Weights of a small transformer language model: vocabulary 8192.
Each number is 128 + 24 x the weight over its row's rms, rounded and kept within 0 to 255. Layers, rows and columns count from 0. The size above them is the row's rms in percent of the matrix's.

# layer 2 MLP down (transposed), 384x96, rms 0.159, rows 43-78, columns 0-95
size [103  94 122 102 109  67  95 104 109  95  96  89  97  71 120  96 119  98  96 107  87 111  86  98 113  82 111  58  91  97  90  94 104 109  78  72]
[[134 107  64 145 100 109 168 139 123 115 129 107 142 176 137 157 164 117 114 106 102 163 130 100 117 150 132 111 160 151 120 140 106 111 174 137 135 115 112 132 147 126  96 129  97 146 119 139 153 160 181 133 126 142 132 106 132 141 120 126 140 186 128  93 108 147 120 114 125 149 185 119  94 145 142 158 143 115 143 163 127 147 163  87 104  86 157 116 132 158  96 157 156 134 134 142]
 [107 172 137 144 147 133 135 137 152 134 144  87 106 111 189 122 167 124 126 127 130 151 130 120 115 169 132 114 152 118 118 121 110 154 110 148  87 137 127 171 113 182 119 114 138 108 139 132 128 144 105 113 113 112 138  89 133 150  89 122 114 164 127 131  57 110 135  98 122  59 136 172  99 113 105 151 109 132 103  93 129 129 105 106 124 135 153 115 129 154 135 158 151 110 120 172]
 [158 169 122 115 147 149 158 136 139 161 175 148 128 134 129 182 114 149 116 100 119 153 101 147 119 117 110 123 118 110  84 110 122 174 127 154  77  94 117 139 149 104 132 165 134 140 135  91 157 125 137 124 134 105 123 160 112 134 102  83 136 100 131  93 168 167 123 121 104 155 144 107 137 149 156 115 157 136 124 122 134 136 141 135 131  94 159 104 102 179 131 155 130 132 141  64]
 [150 138 132 129 107 149 177 122  84 119 162 150 105 164 104 125  67 137 133 159 142 150 142 138 124 129 143  91 166 133 138 144 129 150 114 131  81 143 162 111 102 161 159  73 139 137  87 174 130 142 132 131 111 117 139 144 123 133 120 175 118  97 174 124 107 113  81 105 119 129 118 155  99 104 122 131 114 143  93 121 131 135 157 121 143 104 161 108 126 173  94 130 139 159 112 129]
 [179 115 117 165 120 118 124 127  99 139 125  86 151 134 124 132 123 171 128 158  67 129 130 131 144 128 131  96 173 147  97 102 124 124 106 109 116 106 136 161 159 103 116  93 137 147 117 153 159 110 149  91 116 108 106  82 117 119 132 130 106 145 137 122 184 136  73 138 154 143 143 140 101 137 117 125 161 101 127 154 144 136  97 128  94 156 136 108 118 124 134 118 119  98 114  55]
 [151 130 139 103 134 125 150 109 131 113 111  98  91 158 115 128 183 124 115  96 117 130 165 138 159 102 127 125 154 156 114 157 178 140  85 114 160 150  90 101 149 137  80  90 119 103 149 167 129 164 170 108 129 148 153 136 139 148 128 151 133 141 197 135 124 126 148 124 142  91 136 142 110 141 104 133 162  81 141 109 135 118 126 129 144 141 122 152 184 121 105 136 121 143 130 160]
 [116 107 139  99 165  88 133 157 103 147 142 114 116 121 164 109 102 126 128 136 135 151  96 110  71 147 132 101  88 112 147 122  95 156 154 126  74  94 152 131 129 136 162 190 156 109 139 117  85 145 107 157 117 117 134 103 114  93 119 103 144  95 139 102 100 136 113 137 144 127 115 113  97 142 124 121 129 162  74 134 116  93 132 118  95 143 122  94 130 153 146 117 100 172 131 113]
 [ 98 115 129 117 146 146 161 169 171 132 138 102  94  90 141 138 156 139 194 124 149 131 133 162 128  87 157 135 115 118  99 128 123 118 100 104 121 165 128  91 146 107  97 120 110 140 147 116 154  85 110  89 117 162  94 171 139 160 123 152 144 110 126  97 151 171 106 134  88 151 177 112 119 153 144 154 108 115 141 151 154 117 137 139 111 155 137 148 135 157 113 133 162 116 140 131]
 [128 159 148 113 132  78 137 114 135 135 127  92 145 123 148 124 114 159 145 143 120  93 113 192 171 109 118 176 111 145 115 141 145 117 185 116 147 148 134 125 165 137 149 138 160 167 135 152 112 132 123 181 104 151 129  99 155 123 139  99  81 110 115 150 146 136 111 142 115 171 132 134 137 112 106 112 118  98 135 125 107 153 127 122 152 129 100  86  89  96 129 141 110 120  94  77]
 [156  93 116 100 109 119 124 126 160 148 139 167 122 119 108  64 123  98  83 135 112 143 110 131 129 127 121 115  98 127 135 124 174 126 122 124 131 141 139 127 105  98 146 118 151 111 116 145 111 102 157 122 158 110 114 141 176 139  72 145 146 152 152 116 166 107 108 168 102 155 115 142  95 193 116  96 127 136 133 124 144  85 145 164 102 111  68 150 128 118 122 141  92 134 109 122]
 [113 149 139 113 107 172 152 126 116 131 137 119 144 148 148 143 113  77 112 123 137  90 135 125 125  98 155 145 103 127 124 139 127 135 139  97 132 136 108 166 142 118  70 147 140 122 139 107 136 123 172 127  89 149 104 145 142 190 199  92 114 122 109  89 122 186 131 136 131 126 114 164 101 111 145 146 125 108 168 116 128 141 166 116 126 140 162 174  92 119 147 122 111 120  95 137]
 [143 164  96 137 161 168 129  92 125 167 131 130 163 147 119 120 107 103 107 104 141 150 134 140 164 156 112  65 118 109 148 120 144 121 136 192 155 141 125 130 143 170 142 105 133 147 161 149 142 145 107 135 139 169 131 124 164 171 156  93 144  79  65 128 136 123 117 130 133 154 109 111 159 124 153  98 133 101 130 145 144 115 137 153  97 113 109 137 117 139 125 120 124 133 173 150]
 [132 121 121 139 129 136 102 129 104 123 110 124 162  99 140 126 122 106 170 130 132  91  84 102 133 143 156 146 130 127 100 144 101 124 145 138 111 105  86 124 124 145 139 134 179  68 111 117 106 111  92 124  72 148 122 118 126 130 147 142  84 119 133 135 145  94  90 107 153 124 120 108  94 157 172  97  64 116 109 143 114 114 136 162 134 132 124 116  97 128 129 139 130 155 115  53]
 [150 138 135 156 111 125 127 115 105 135 125  91  90 111 111 128 162 142 165 117 139 124 118 154 161 129 132  99 156 129  93 143 166 126 144 159 141  84 104 154 136 136 129 142 152 110 173 168 111 145 122 108  98  97 166 147 135  87 120 126 177  95 162 148 118 171 166 110 116 108 116 161 104 146 169 123 146 104 129 128 109 171 112 136 136 150 124 159 122 110 145 141 114 119 194 154]
 [122  86  91 151 125 163  98 126 154 149 134  98 144 105 119 117 163 153  91 138 160 131 103 116 157 127 119 182 130 146 163  96 151 139 125 136 152 127 152  75 144  92 169 152 104 102 123 116 129 107 141 140 135 114 138  86 175 109 128  99 109 114 105  96 154 117 176 142 114 120 129 101 152  86 126 130 128 108 126 126 124  94 186 108 148 102 122  97 129 156  96 136 134 144 144 111]
 [141 178 101  90 122 104 120 133 129 152 134 111 130 151 116 137  72 135 113 120 104 137 141 133  82 136 174 157 138 178 112 109 155 147 166 164 132  95 153 105 125 163 144  99 116 100 151 186 137 135 116 140 122 106 157 104 161 131 120 154 151 128 121 160 104 136 164 153 112 127 128 112 122  78 124 155 110 142 101 128 139 100 165 123 161 124  85 128 105 161 139 134 149 108 157 131]
 [106 118 143 114 133 111 114 165 114  62 118 137 152 147 105 119 173 139 153 130 155 130 116 133 146  79 178 167 122 104 131 132 130 147 168 140 169 146 112 161 124 133 112  98 155 164 113 124 162  93  95 136 167 149 167 122 157 136 116  82  89 166 135 149 162 143 136 100 127  77 146 108 110 129 109 157 136 151 157 143 162 122 161 124 139 133 124 151 133 111 139 122 130 122 111 125]
 [147 161 143 101 119 161  96 126 138 131 132  74 101 149 162 114  93 140 138 113  80 117 129 102  56 112 134  87 117  97 149 158 110 133 137 137 131 153 143 157 172 113 109 144 139 196 144 111 137 149 124 148  98 121 133  97 135 158 120 143  96 127 116 120 118 134 160 152 168 131 140 118 118 117  91 121 140 133  90 134 130 147 131 103 122 141 140  84 106 109 113 170 128 142  85 137]
 [111 129 115 120  93 105 130 151 107 134 114 113 121 167  97  82 112 100 118 116 106  80 161 112 130 105 114 167 107 106 118 141 126 140 147 106 101 128 108 137 163 147 176 151  97 131 112 109 158 104 151 146 104 113 131 162 140 158 125  98 128 112 140 111 143 133 119  63 105 143 158 159 122 129  89 145 103  97 187  98 116 130 131 160 156 137 118 130 166 134 139 128  94 101 146  82]
 [151 130 168 148 138  98  82 128 129 121 149 107 125 126 136 117 143 113 100  98 143  70  92 173  66 149 109 124  78 138 126 100 124 146 134 126 115 137 156 132 154 105 115 141  91 145 120 126 121 133 104 121 125 131 136 125  85 130 105 124 152 126  68 119 127  93 156 126 136  96 154 114  93  72 100 126 132 115 134  82 124  93 135 131 134 112 124  92  95 132 130  80 119 117 150 155]
 [137 136 164 137 164 178 106 110 127  96 107 128 113 156 160 145  84 102 164 156  95 103 148 151 113 111 164 150 125 169 120 118 165 140 127 162 145 128 101 121 148 100 159 132 121 105 112 116 156 115 116 132 150 149 141  93 142 149 134 135 165 153  75 136  93 123 128 129 109 129 140 128 125 138 131 107 129 105 113 107 157 104 114 139 158 141 103 141  81 141 135 114 102 115 135 215]
 [108 138  97 139 140 119 155 129 125 120 116 145 100 140 108 124 145  93 101 112  96 118 155  69 138 163 122 126 121 157 110 137 118 133 165 127 105 165  92 142 117 146 148 131  82 130 131 143  95 109 129 105 100  93 142 102 157 111 146 133  77  87 110 115  87 138  90 177  80 118 109 116 130 117 137 120 102 115 114 155 174 112 139 107 101 170 131 145  88 114 163  97 127 104 131 117]
 [105 158 153 120 123 129 187 114 148 129 119 131 119 166 136 117 122 149 122 147 106 153 104 147 134  93 174 118 122 139 165 135 126 165 164 131 121 145 113 128  86 179 100 104 135 136 129 112 128 144 137 108 149 121 166 124 131 126 142 114 156 128 148 132 133 129 189 128 143 109 136  98 119  88 148 106 116 129 167 112 135 139 139 124  98 155  81 164 143 196 125 127 143 148 110 196]
 [158 118 163 124  93 156 103 131 135 127 137 128 155  76  91 118 190 161 138  96 122 112 112 113  75 130 105 166 159 126 109 128 169 101 114 146 156 146 151  71 145 143  85 114 154 140 112 145 125 101 106 127 150 120 134  94  96  93  91 118 124 159 163 135 149 117 150 149 118 105 161 112  72 105 119 133 139 132 139 135 119 124 142 108 142 132 127 131 118 151 162 127 114 103 135 148]
 [172 131 142 112 102 161 117 171 106 116 143 101 123 141  93 130  95 119 120 142 115 117 125 104 172 140 131 121  83 127 129 109 129 172 109  72 142 101 128 104  80 120 126 106  71  95  87 140 130 120 142 130 105 157 142 128 129 116 127 119  92  83 110 128 147 111 167 135 115 111 122 120 150 150 126 135  91 102 107 121  99 132  99 181 128 145 133 130  75  89 118 142 170 132 129 124]
 [169 132 152 131 126 120  90 148  85 102 134 114  92 138 146 133 120 129 135 128  95 123 168 117  90 137  69 120 152 124 104 111  96 118 146 165 131 157 125 134 148 112 140 153 135 149 141 120 145 123 100 109 150 120 124 159  74 128  73 154 158 116 117 137  82 103 137 151 107 184 154 114 143 114 118 122 112 121 144 128 136 134 137 159  98 164 149 150 196 131 156 125 131  84 128 127]
 [153 129  91 149 119 128 126 114 131 111 132 131 120  79  99 130 146 166  62 126 109 137 143 128 120 148 119 132 132 120 156  99 153 115 192  89 139 148 134 158 167 131  63 107 130 126 155 128 166  86 115 133 157 161 113 136 106 124 138 115 158 172 180 129 118  94 149 131  77 152 131 112 143 123 114 140  81 112 141 116 111 130 118  86 144 134 107 123 119 109 117 154 144 138 142 121]
 [ 81 129 135 116 140 165  92 153 108 139 130 106  32 100 142 146 130 132 128 165 112 138 132 148 118 108 118  81 131 113 119  82 133 158 112 131  84  89 122 110 119 152 144 151 145 180 113  93 116 139 126  99 135 118 117 132  65 118 142 143 115 130  99 103 119 155 134 142 127 129 161 117 153 137 184  89 135 122 159 144 130 133 121 149 131 131 122 123 100 126 129 129 124 128 127 170]
 [115  80 148 116  87 141 106 135 166 174 110 127 133 127 135 127 145 119  78 142 114  99 107 119  93 159 124 132 128 124 119 151 132 151 162 130  99 111 129 134 183 101 112 146 117 110 101  78 148 116  80  89 103 135 114 146 151 111 106 108 120 118 117 113 154 129  86 135 140 177 153 132 124 131 116 144 100 120 119 104 187 148 143 132 125 177 144  81  82 152 131 152 130 117 120 124]
 [160 108 148 123 128 105 105 106 126 142 118 121 105 156 104 116 140 176 142 124 124 123 138 132 130 135 143 138 121 123 160 168 135 164 135 143 212 151 157 153 145 134  75 124 124 127 167 145 125 129 131 130 138 149 140 180 145 122 129 179 182  94 161 120 131 112 147 155 137  90 174 113 142 116 127 136 137 117 141 102 114 112  97 126 134 127 110 122 144 119 184 131 158 139 165  85]
 [117 110 136 161 128 117 106 154 125  98 108 128  92 110 117 116 135 131 119 137 139 108 114 121 137 143 138 123  71 115 132 105 149 137 122 113 153  88 124 138  99 136 121 121 119 112  98 110 106 106 116 102 131 162 141 104 113 131 136 136 118 129 122  58 136 113 143 114 145 125 170 125  63 129 179 132  64 115 130 124 121 160  93 108 169 176  97 107  95 142 121  96 172 175 114 107]
 [143 117 126 140 114 141 138  98 142 114 103 108 139 101 128 122 152 147 106 112 153 100  87 124 111 126 153 168 118  57  90 170 161 137  73 136 117 152 157  99 122 137 126 116 161  95 139 101 137 153 134 128 135 109 142 122 109 103 134 109 110  62  98 125 121 143 122 118 136 137 136  75 153 117 132  85 125 144 120 120 113 154 157  68  97 164 136 150 132 129 128 126 173 116 140 143]
 [100 116 170 113 169 122 116 132 125 170 142 146 101 100 168 125 128 128 121 176 120 124 128 129 135 114 151  90 146 118 111 151 139 180 132 126 136 149 120  83  98 111 113 126 113 120 143 158 146 130 144 103 142 130 124 124 131 126 127 125 128  95 122 124 141  59 161  62  92 100 186 123 163 144 139 137  93  93  80 127  99 136 117 104 151 117 142 124 156 152 140 137 147 147 160 113]
 [137 144  91 155 134 149 125 113 108 148 120 146 147 158 125 151  95 124 130 116 117  86 130 146 133 149 129 168  86 119 127  88 113  79 119 154 137 153 146 141  99 151 157 146 124 139 158 128 147 117 141  90 124  73 134  89 132 147 105 135 140 133 126 157 182 110 130 126 170 176  94 121 131 111  99  94 134 147 133 138 150 128 141 162 161 115  83  69 148 160 138 119 108 149 122  94]
 [136 139 140  96 129 117 126 181  58 159 119 102 125 146 115 154  98 103 132 147 126 102 148 179 124 123 134 165 109 135 123 112 134  98 150 104 132 124 172 148 133  98 157 147 106 154 139 129 174 141  67 117 140 125 128 157 128  91 118 123 125  90 153 124 109 175 113 122 106 149 138 158 126 163 106 161 124 152 181 138  96  92 113 134 157 171 114 127 143 122 121 134 139 139 126 125]
 [100 141 109 148 104 152 114 126  85 127 113 139 160 112 111 141 123  90 137  99 107 121 120 141 160 116 144 156 113 135 111 134 129 118 136 186  61  86 102 143  90 108  99 136 147  84 153 138 106 112 154 132 134 126 147 119 144 117 149 137 158 156  73 130 128 148 120 110 135 126 149 135 156  75 142 121 156 171 141 108 112 163 148 150 175 128 177 153 110 151 126 121 130 112  96 120]]
# layer 2 MLP up, 384x96, rms 0.18, rows 44-79, columns 0-95
size [ 83 114  96 117  76 114 104 105  90  97  98  94  87 117  98 125  82  94 110  91  88  83  67 132  89 101 102  76 135  82  77 108 101 106 115 115]
[[130 123 165 139 122 127 153 152 163 137 171 105 139 104 146 111 119 155 152 121 101 160 169 121 106 117 150 123 138 138 110 130 160  84 152 116 132 131 122  95 138 148 142 106 125 111  70  80  75  87 163 112 120 130  64 158 120  83 155 111 134 143 133 124 166 104 124 138 134 166 122 101 126 121 140 138 120 128 146 119 101 116 126 127 117 154 127 113 129 140 115 135 180  86 110  78]
 [103 164 141 116 124 107 113 114 153 124 152 137  87 155 164 159 130 196 133 175 130 125 133  82  88 127 125  71 118 161 135 188 168 163 132 118 114 119 173 109 130 120 144 150 125 116 135 140 148 171 122 122 122 142  98 144 127 128 126 108 153  93 100 109 106 130 128 136 150 105 177 120 122  93 120 159 117 139 137 108 136 131 116 112 134 108 135  86  99  96 142 113 159 129 150 131]
 [129 155 186 141 137  92  80 106 114 111 112 130  91 172  94 133  99 108 142 152 148 166 151  90 135 125 136 145 113 120 133 163 101 108 155 167  92 139 110 136  91 138 100 167  96 147  95 171 165  96  89 123 117 138 148 124 163 136 134 105 143 125 152 146 125 144 106 179 114 139 131 112 144 132 129 152 114 175 127 102 134 116  92 105 115 112 134 119 141 129 121 123 145 160 157 136]
 [ 84 165 154 128 138 129 127 147 162 162 113 151 124 138 121 155 116 102 161 140 161 113  96 131 167 166 149 148  89  96 157 109 133 121 168 130 126 139 146 136  99 165 142 131 109 139 136 129 109 132  97 166 141 125 111 133 155 132 140 100 155  72 118 129 108  91 139 131 109 111 131  93 138 108 129 165 128 132  98  95 138 109 163 112 119  83 134 188 135  87 131 140  98  80 146 125]
 [124 111 106 189 122 130 152 162 153 152 145 141 159 106 125 124  97 125 142 131 144 135 111  79  94 164 124 140 145  79 120  76  89 130 171  96 109 125 159 174 103 145 169 135 145 158 114 116  95 135 101 133 134 109 127 139 118 111 175 138 160 124  93 108 124 131 131 153 122 152 105 118 149 131 156 144 134 134 106 134 125 119 136 134 116 113 106 141  64 107 143 171 133  89 145 109]
 [130 118 124 152  80 139 118  90 134 103 110 132 139 127 121 161 134 125  91 140 146 107 152 164 154  90 102 155 129 121  87 135 153 108  86 120 149 169 112  82 136 170 101 107  93 129 120 120 160  95 189 105 102  88 130 110 137 133 112 112 134 122 133 146 103 109 154  95 109 137  97 123 111 112 115 135 119 110 156 111 116 161 140 125 125 161 133 176  96 122  98 129 153  88  82 131]
 [121 130 142 147 167 129 156 142 134 127 121  99 123 140  94 141 143 132 111  91 127 122 111 152 111 121 156 160 142  88 183 143  94 123 149 126 124  92 143 107 103 178 116 141 171 115 145 114 154 121 158 132 103 144 141 117 148 120 147 105  82 139  92 113 124 117 109 113 133 113 140 146 113  88 106 136 170 182  72 123  92 171 120 157 125 147  96 172 129 127 163 143 111  91 134 114]
 [ 94 136 129 135 145  91 130 145 100 128 105 135 104 139 101 166 127 153 155 101 145 103 118 133 110 132 214 130 123 153 120 112 129 152 175 116 114 142 164 150 100 136 136 125 136 126 128 107 145 113 100 136 138 102 134 150  87  93 118 179 116  66  99 143 155 132 125 127 114 106 114 129 105 150 125 148 133 143 109 109 132 122 132 111 142 152 106 129  80  79 136  88 130 186 119 101]
 [150 123 137 140 137 134 102 114 123 155  92 142 136 126 120 156 133 147 111 121  70  96 113 186 128 131 140 129 103 181 126 141 119 120 116 114 133 134  97 119  86 179 181 154  96 152 152  90 144  93  95 121  94 127 137 135 131 137 126  96 147 146 106 139 157 123 133 120  93 111 119 126 112 109 152 102 110 171 109  79 152 145 106 100 127 138 102 130  90 120 155 165  83 133 129 101]
 [120  83 120 103 119  73  91 125 149  86 132 138 131 129 133 141 130 105 143 113 125  71  92 129 134 126 127 191  99  89 143 126 100 156 136 158 101 107 107 134 120 117 117 120 109 105 130 138  97 121 162 136 107 150 125 135 157 102 143 122 167 117 152  56 130 108 115 147 134  84 126 128 134 170 140 136 153 123 166 105 125 121 136  84 125 127 138 142 139  90 114 149 119 106 151  80]
 [195 129 120 153  75 144  98 131 137 128 130 128 120 121 114 111 138 154 143 175 146 124 118 162  98  92 112 173 123 169 102 129 149  81 130 136  80 143 121 155 133 130 126 146 137  97 108 148 128  97 129 148  83  86 106 106 129 126  83 132 108 115 179 156 156 123 149 108 137 102 121 146 149 159  90 110 145 144 143 139 131 140 136 102 128 151 122 116 125 100 151  88 138 118 131  87]
 [170 140 125 136 133 166 129 156 110  96 106 107 127 118 110 101 115  80 172 136 112 115  74  81 116 130 155 163 127 157 124 145 119 126 172 123 145 104 111 129 145 138 137 112 151  88 118 136 113 106 102 137 124 103 143 147 145  89 145 156  98 149 138 135 155 127 116 135 164 102 150 134 143 182 183 108 103 130 110 143 108 103 160 136 124 133 161 111 102 179 155 129 147 153 140  94]
 [129 115 114 124 165 120 153 147 137 116 124 135 171 121 149 104 121  90 101 118  79 106  96  94  91 141 114 142 132 154 116 123  79 102  94  92 103 139 148 137 144 138 126  86 117 147  92 101 134 142 111  87 174 151  96  92 155 109 124 140 129 141  95 102 107 123  69 135 138 165 113 108 127 126 104 162 104 129  58  98 113 139 130 102 110 126 115 125 121 152 105 120 139 122 113 131]
 [102 108 122 167 130 144 146 116 100 101 140  75 132 160 118 105 167 166  73 100 103 112 118 127  99 144 100 124 100 180 126 151 145 135 136  96 105 167 107 106 127 133 126 155 103 132 128 112 147 141 137 158 145 144 119 107 109  94 111 141  74 112 102  83 147 111 137 125 150  77  92 114 114 148 116 180 153 151 154  85 141 132 131 127 105 124 122 160 108 139 154 126 115 121 136 134]
 [ 97 115 148 133 151  98 118 102 139 170 136 117  94 108 115 117 163 111 108 181 156  79 134 103 144 144 120 111 138 128 144 129 154 124 153 125 138 135 109 122 152  60 110 132 146 111 163 151 140 171 152 141 124 157  79 107 176 133 133 128 110 122 173  80 140 148  99 132 123 127  97 107 171 136 128 135 121 107 111 137 136 134 102 121 114 120 123 102 109 144 184 136 106 149 149 172]
 [139 181 165 117 119 138 134 122 135 146 144 148 149 118 145 124 140 170 147  62 148  91 162  79 144  72 110 157 100 123 103 149 145 126  97 102 118 119  99 128 114 101 140  92 125 112  80 121  98 135 147 125 155 131  66 118 114 128 164 128 128 130 155  93 130  98 137 137 147 107 116 159 170 106 130 148 135 139 106 126 108 153 150 145 123 132 147 100 147 143 147 137 178 135 140 138]
 [131 103 116 147 103 150 150  78 128 128 183 146 154  99 116 134 126 133 117 140 140 157 116 130 132 158 116  94 115 166  96 161 159 101 116 132 129 118 115 116 133 173 135 138 126 118 130 167  88  74 117 128 143  81 122 147 141 125 192 101 114 118 104 111 164 137  93 123 124 115  96 150 105 150 148 109 118 144 174 121 109 108 138 128 146 119 141 112 117 169 150  65 146 119 154 130]
 [112 108 116 123 112 121 122 113 137 123  94 131 135 103 159 115 112 118 152 138  98 105 130 102 146 143 135 123 156 112 139  66 112 105 104 124 100 121 100 172 114 121 144 119 158 158 146 112  85 127  94 124 173 116 161 149 126  70 124 163 142 153 155 153 156 108 163 154 147 136 127  98 152 127 146  98 105 156 138 108 167  87 136 144 136  76 138  85 116  92 118 124 123 145 153 169]
 [ 89 107 127  95 126 142 127 119 137 115 129  85 128 122 128 121 146 145 116 140 117 133 141 124 122  84 114 143 119 159 145 142 184 150  91 142 146 176 134  84 102  95 143 119 114 140 116 110 161 157 154 129 134 154 106  97 116 103 182 173 125  99 106  95 149 102 149 161 122  80 140 143 129 121 131 138 120 132 175 115 129 140 136  99  95 111 103 138 174 109 143 108 164 104 178 138]
 [120 126  97 114 117  68 139 134 134 130 128 123 164 105 104  98  96 134 117  71 137  90 123 104 137 134 172 103 165 155  95 156  95  91 142 147 133 127 178 150 109 125 115 131 103 166 123 135 121 131 101  89 126 126 145 125 142 102 121 125 125  91 125 150  99 125 112 132 120 141 164 184 111 151 132 177 111 106 101 123 124 155 146 127 136 132 101 152 101 151 165 149 153 139 105  81]
 [ 99  91 158  82 144 102 121 127 144 123  97 134 155 140  89 125 115 146 129 149 120 117 108 194 162  92 118 110 131 141 134 146 109 158 122 118 111 143 181 111  81 117 129 157 183  77 168  81 129 129 139 164 147 152 136 143 118 126 121 141 145 102 127 133 138 162 149 117  93 117  88 131 157 105 128 125  86 133 160 122 132 134 111 104 143 136  92 107 147 111 120 101 155 120 132 138]
 [141 111 117 126 142 160 150 139 159  84 138 103 123 101 137 135 135 104 181 150 110  87 114 109 159  90 151 114  94 135  95 121 112 135 104 109 137 135 105 134 154 125 131 102 162 125 102 161 137 154 169 193 119 116 136 184 146 143  98 151 115 105 140  97 187 133 150 126  91 121 120 125 146 142 111 137 130 100 151 121 132 134 112  99 138 100 157 114 141  84 138  93 132 145  91 113]
 [135 107 149 138  97 131 102 100 121 121 144  88  90 136 113 122 161 149 147 125 142 137 141 165 115 101  93 150 151 189 115 105 129 109 106 140  78 130 163 160 125 137  90  97 158 144 156 144 144 125  93 163 165 103 112 137 114 124 102 133 133 134 127 195 145 117 119 144 147  98 136 133  81 143 134 171  98 131 111  81 167 116 123 144 153 112 100 104 118 108 108 117 154 121 110 132]
 [125  96 120 126 149 102 126  98 135 100 110 154 152 107 148 146 135 104 131  90 130 147 127 175 100 129  99 148 170 156 105 148 127  79 130 172 121 135 124 153 118 121 115 146 133 119 166 127 123  99 115 126 137 108  80  84 124 161  98 122 138 145 117 101  80 142  82 115 120 144 112 123  93  87 116 124 138 141 130 134 162 132 114  77 100 129 118 114 211 136 119 123 112 116 100 143]
 [106  99 170 116  86 154 167 156 114 127  94 153 150 112 109 158 120 120  90 159 152 124 136 126 154 152 154 116 143 106 147 121 169 105 100 159 104 122 116 117 132 110 133  70  91 109 144 139 100 142 139 122 141 105 135 144 131  92 157  63 138 108 108 118 137 131 111 122 135 148 111 147 105 151 144 118 133 112 123  95 107  98  90 141 130 123 133 122  77 131 147 129 185 161  82 127]
 [170 118 117 166 111 111 161 160 146 102 137 153 173 104 102 122 115 163 157 138 135 116 148 121 111 117 114 151 127 112 129 137 145 120 114 125 122  72 139 108 110 111 136 116  91 106 127 112  96 145 147 162 149 110 100 186 131 144 136 145 130 163 190  62 115 138 127 159 120 194 107 175 125 132 102 123 122 140 138 126 125 131 123 120 174 148 135 108 132 118  99 125 132  96 144 134]
 [156 130 125 132 129 123 169 110 160 111 147 160 196 150 110 123 141 102 126  82 141 112 147 125 113 142 143 164 125 163 144 187  95 101 124 143 151 134 139 146 119 115 134 119 107 109 157 154 151 141 135 141 131 154 129 124 177 139 102 118 154 133 164 139 149 139  99 109 153 124 104 170  89 136  73 192 134 133  89 111 104 119 153 117 143 121 152 134 161 148 118 131 122 127 145  92]
 [ 95 163 106 152 149  84  91 133 135 144 127 116 116 170 121 132 112 131 130 146 152 127  87 170 150 102 113 105 151 156 128 129 115 140 123 153 138 158 188 130 122 119 103 121 142 141 127 119 109 132  97 116 187 111 170 157  86 130 103 141 149  93 111 114 130 125 143 176 138 130 140 131 115 106 115 142 120 116 134 137 183 161 137 111 165 121  93  88 126 103 119 130 181 149 166 124]
 [117 148 131 153 137 168 154 157 118 109 166 146 140 109 148 138 130  99 151 109 158 164 139 160 141 172 132 116 163 135 111 115 135 126 133 105  66 122 142 124 133 127 177 119  97 135 108 140 130 123 122 148 123  79 136  85 126 136 120  79  68 150  99 137 135 141 120 113 117 193  91 135 122 166 152 128 116 127 162 159 164 112 136 146 146 117 149 141 113 121 102 113 104 139 102 165]
 [110 145 157 146 123 121 120 149 110 122 133 145 128 148  76 135 120 114 146 179 123 128 166 107 143 127 175 141 138 162 186 138 133 129  98 143 167  95 113 149 104 149 151 159 103 141  91 132 133 150 128 122 149 127 109 117 128 117 166 129 116 103 180 139 161  82 144 141 126 164 162 130 120 162 159 115  94 118 103 118  72 165 110 121 137 126 122 119  92 115 123 111 146 177 154 143]
 [155 136 108 145 131 126 153 153 165 137  67 117 122 163 147 131 126 115  44 130 180  95  98 155 154 112 152 176 109  93 142 157 139 159 106 103 115 120 136 124  99 135  79 127 128 144 142  98 113 114 128 127 112  98 144 137 134 109 146 126 107 101 145  91 123 104  61 124 122 118 126 120 145 106 160 155 108 146 126 126 115 151 147 110 105 122 124 137 124 108  93 106 114 100 120 134]
 [124 136 103 145 114 103 108 147  93 131  86  99 127 151  89 146 124 107 101 129 150 130 100 166 129 128 111 131 151 163 162 111  74  69 114 132 113 146 135 150 144 178 145  78 122 174  92 122  79 116  94 139 105 134 123  98 135 127 145 140 150 135 136 167 127 147 146  99 142 143 155 162 117 134 143 122 143 107 135 142 184 120 120 144  82 125 120 128 114 102 138 155 135 105 110  96]
 [136  74 164 119 112 112  89 131 128 108 135 131 101 160 159 153 185 119 126 150  91 111 127 104 137 134 124 110 120 130 156 178 133 167 179 111 169 116 113 126 147 108 136 145 146 113 167 137 104  98 147 165 129 115  99 156  95 112 125 164 123 143 126 109 101 138 159 126  93 113 149 120 119 125  87 128 140 158 112 109 137 155 127 104 103 126 166 174  88  91 124 146 102 137 114 149]
 [118 132 164 164 108 152 103 133 154 129 119 110 111 118 106 121 155 187 148 101 110  83 131 112  96 158 114 122 101  80 118 115 153 140 122 146  98 134 114 137  80 132 108 132 129 121 122 135 120 126 173 120 107 150 156 124 134  79 150  94 143 118 113 125 104  73 146  92 109 111 188 165 103 132 117  85 159 142 111  95 126 128 118 129 142  89 143 113  96 131 132 159 120 135 110 160]
 [120 124 164 132 162 124 154 129 176 149 145 130 134 132 153  92 134 151 145 134 140 164 142 139 120 152 129 109 132 144 172 131 136 141 119  91 180 176 137 116 173 154 134 137 113 165  80 126 160 166 117 143 125 147  85 126 103 154 131 111 101 103 191 143 146 129 171 137 129 153 125 127  94 181 122 134  99 105 138 175 152 104 132 126 106 125 106 122 157 106 117 149 109 123 145 121]
 [126 119 116 179 113 134 124 148 143 140 156 105 112 117 145 132 119 157 118  92 150 113 127 146 126 161  81 114 116  87 126  74 118 104 139  89  89  98 161 122 124 132 110 133 128 145  86 171 139 106  96 117 140  98 104 118 118 107 172 111 158 164 107 160 118 143 146 116 132 148 157  83 122 134 117 125 161 117 145 119 182 125 156 154 137 112 127 144 118 154 124 154 153  90 123  68]]